Part of a small language model's weights.
Size: 8 layers, width 192, 4.23M parameters.
Architecture: LayerNorm before each block, attention and MLP in parallel.
Training: a variant of SOAP for these matrices, 157M tokens.
Each number is 500 + 50 x the weight over its row's rms, rounded and kept within 0 to 999. Layers, rows and columns count from 0. Numbers have three digits each. The size before them is the row's rms in percent of the matrix's.

# layer 5 MLP down, 192x768, rms 0.167, rows 165-191, columns 480-575
096:553551504512486616514523475405554479528508505547493450436510516446588623557485484465649572517496538456495466447573523526480505484539568569562524453444439497491541560440514532499501406465475499511384521486441491605556432594557442531466527551480539518451562435442551495484576469603463445402
103:501498532570543502473424517432467429509555476571535541530481582481486518597480486500547542575501526515458566559555492474492501550482555485467534528553374412466448457523478493459428567493564412543508472479548504458597440468457546512606516533497391522570531519567451484396474522587525590487
100:489483510459606477561573452483464553540477457501547474472533447481507486473480584483516491521520420509516424491572655455450508501477455510482394517452503543389515486545467533474431513441478485486493468566589461526416436514473498527507490534500604477527503509583505482511465527524464522495
101:506435485556493450524581528559440486498441547515481511557536473573477510484534502550516526536504498476536487527461526521363593461561533514445633441477553485506399505519576507552532516582491450483491456549629556503497455481556489467396482470499380472571484563480528427487505431434431450488
102:438523508458507519408536544553416580374580510461410538417491501501504488503484554458550462529489474438545518442500464512508449533488572498546513435534533526548496471518500488580442510509446479440452550413519472501520484447560505521592494514440525560516427458512524597429458552506519472487
097:455578509511502428420510485394525488517536454478555544488512448431425540473499518438459549488500451462428520427513422493525530550544441518468512486501432558450490543537559477508504452481547437499404573445517524399488461427493460551507568383428503535532561505471432419417504457565528606475
099:508441539426493488488488534547538468455468534492544485485456508487455514444501421548542595520575478405598604518408482640563509464446486538423624496513489456428487489524479546449583466456477494506469606476481514428470408392558520467498551569607438444537479439476465523508478453472538563527
098:563526584638535510527443412518484576533467577517496498498471545504461452547424510426466594540549630549501507555452545449451589572534524492487482489577534474547496529547532457463506406468419467474544537551458456483422485529505433539459462518436564420485498457514574530418607501422517552488
100:490566534601600528506536477552480468483476540539479490495514432514563482501473499504632469523512529558456496453513499513504561521506523589570507515501539553507447480468484462524499557538498541526577494428529515525407494539427528465576428407483420544566516454410514499541476554558508581510
099:558523526511541623509479501451450448537407399456493492486495523467392426550574497512488452504436464525474435534532633537568399494435515508473530511483557588425557556499548521513510507475504497502569410586546568489578541483480447477556540532613448535516493435485475490491536448474568522576
098:481450626526619469558449507563493478475491515550448475453521490527426475491521584518511524528504506561499391453559529544451466453510576423473533462419498473548495414498523508551467421446543474456468485527557591500494500609513572405520464543533534515595480532483564533504498512509490411476
106:492433546484447448511465495454564518464450518493471481490439461558528483503493452457409548495554549496486485377483529554580534499495446549449536507555559421579412501496399484479457526525440434499542560448485466533453463490470527544575455484445513505487531434540556529550455552505477583517
098:394498441506475457534535502491500514454554458455537457403521554524475443484514469469485517599531488485515569475605531480464492468499531458534592529481497440568555484491520513544512389453513534528506472569493577522475447444572428587542558552556468464545512447534561536520557430549418478502
103:438477407509436430527392557476555433536486500520464494524444529560537579487496496546604529468479534429576522499472510493521487498519435533507467507549529449578477500433406498489429467494445464524472610461488473474540459493453530539611470471524563502538481525445561633518519624402537445558
098:482421482478523520472510479545480568444439482536455585501480535522525587510468506449565502400493463473541540598483482521595466501524503428526541522516497440591524481504418603484484494501549487513509462581485408453499374519478421473537511493409494403568571528532424495460528533522459479523
100:494459520491551414479504498562461525461512487433500472557471521536566486507403434333468558597536458543598461444519524492547426472549535507470482466499498485490528460530496592450466471521477500524449469551562587486501506549560484487510484485566524487520554554538507496581512517502421457477
098:487568497483513430488472541518538627425515482499604534523464483444491514538432479548548542558517454441446454436616466490503444450551488541490501423511553527503417505479420477488498470491566513536544466581402573563475478444562450464546507488460507575431508465525500543475547433511537483473
096:562455427488486569561467625498457536545546475518463504390497491484510428424554459495448472545510436483496519525410495442517459433521484476442466507579571508488500557565476474394489531531390527455573526543523487521557544409563519520386392537462501471539578496507524561569499486439497572543
101:483517511418494490460537499437454513475520515539464498468419475450503547494480520483502477494434551506546532545481498539580506439518426399561558516598461488455528516418538577524487538542547508443438558494571490554580384462590417579477464483452529475648583538569550504534561465449381459515
102:555624477530426505513570451440548401481466508570459583517533577468459451477449337548473458526525458499390535544569456436557444479491593489566435365511536505478574484401560464531445569469460477488456382505529460532502481538503436455503451495478511442436463524510547446470472468522474474492
104:457421500521449533461603395468457564509450569541422578598531464514459593504518483546494441487581451538517546578600467543500503473551445547479350508448496450526545534506513525548443469554486403495513489471490496517526501500456463459534524553508482438545559536523517535490485460479499496570
107:491454522471560584483451523461581486496499499432536494514583523467469525441577508521549539431545465461459624487435460578534496545477411469464521606503562543569496482577526407567425575359522484416528506436518487466403653535500476500537556572539493502442594394611378441493491595600622463455
103:545617507542417579519658470505611500523466542622484456464488505441508504496508506501539452580439524428511476424493527555401470460464477525419537461512508571543462556534478495449420521588415448642514580511511450418493579452491551617562568493542397449400575553485535470514507411473502507458
097:562481584558468371558486530391501535467488465486596544562522527547560553555614507608419381446534446550522510506488506515516443469485472585511503452542476450522550504418472533507408549525586489449496505404527549537479473538497528457430542575402514498479488524515473538474459472468481405452
098:507552459532409420461511465525476474430463478562574510440512502428528490474406489470545421595456488576420514546477412481512452600539532442630492438531595446604583560569408543511543522545513453407502461506529471485454507480515484490554468427484506523466482471483554463451504488472523490479
097:505550539476633581481473494495447449555552522459406494526588591458522379494468465470579566476465503488455489481458539509511449446525571560439521373450463478650576495467506521458538515452521553496534490544570475518436502536465582446543474483523384448521471554423531482442504478438500501459
101:483489553560501444439485476483569538574374495444467522468465473565551583472495409587453440554499447420496480453468453499463483481477533561566463504520475544392580487457490515506550617349502531471543610535420542502549500480524436516445453440505437501511452568520466477463533597468606448555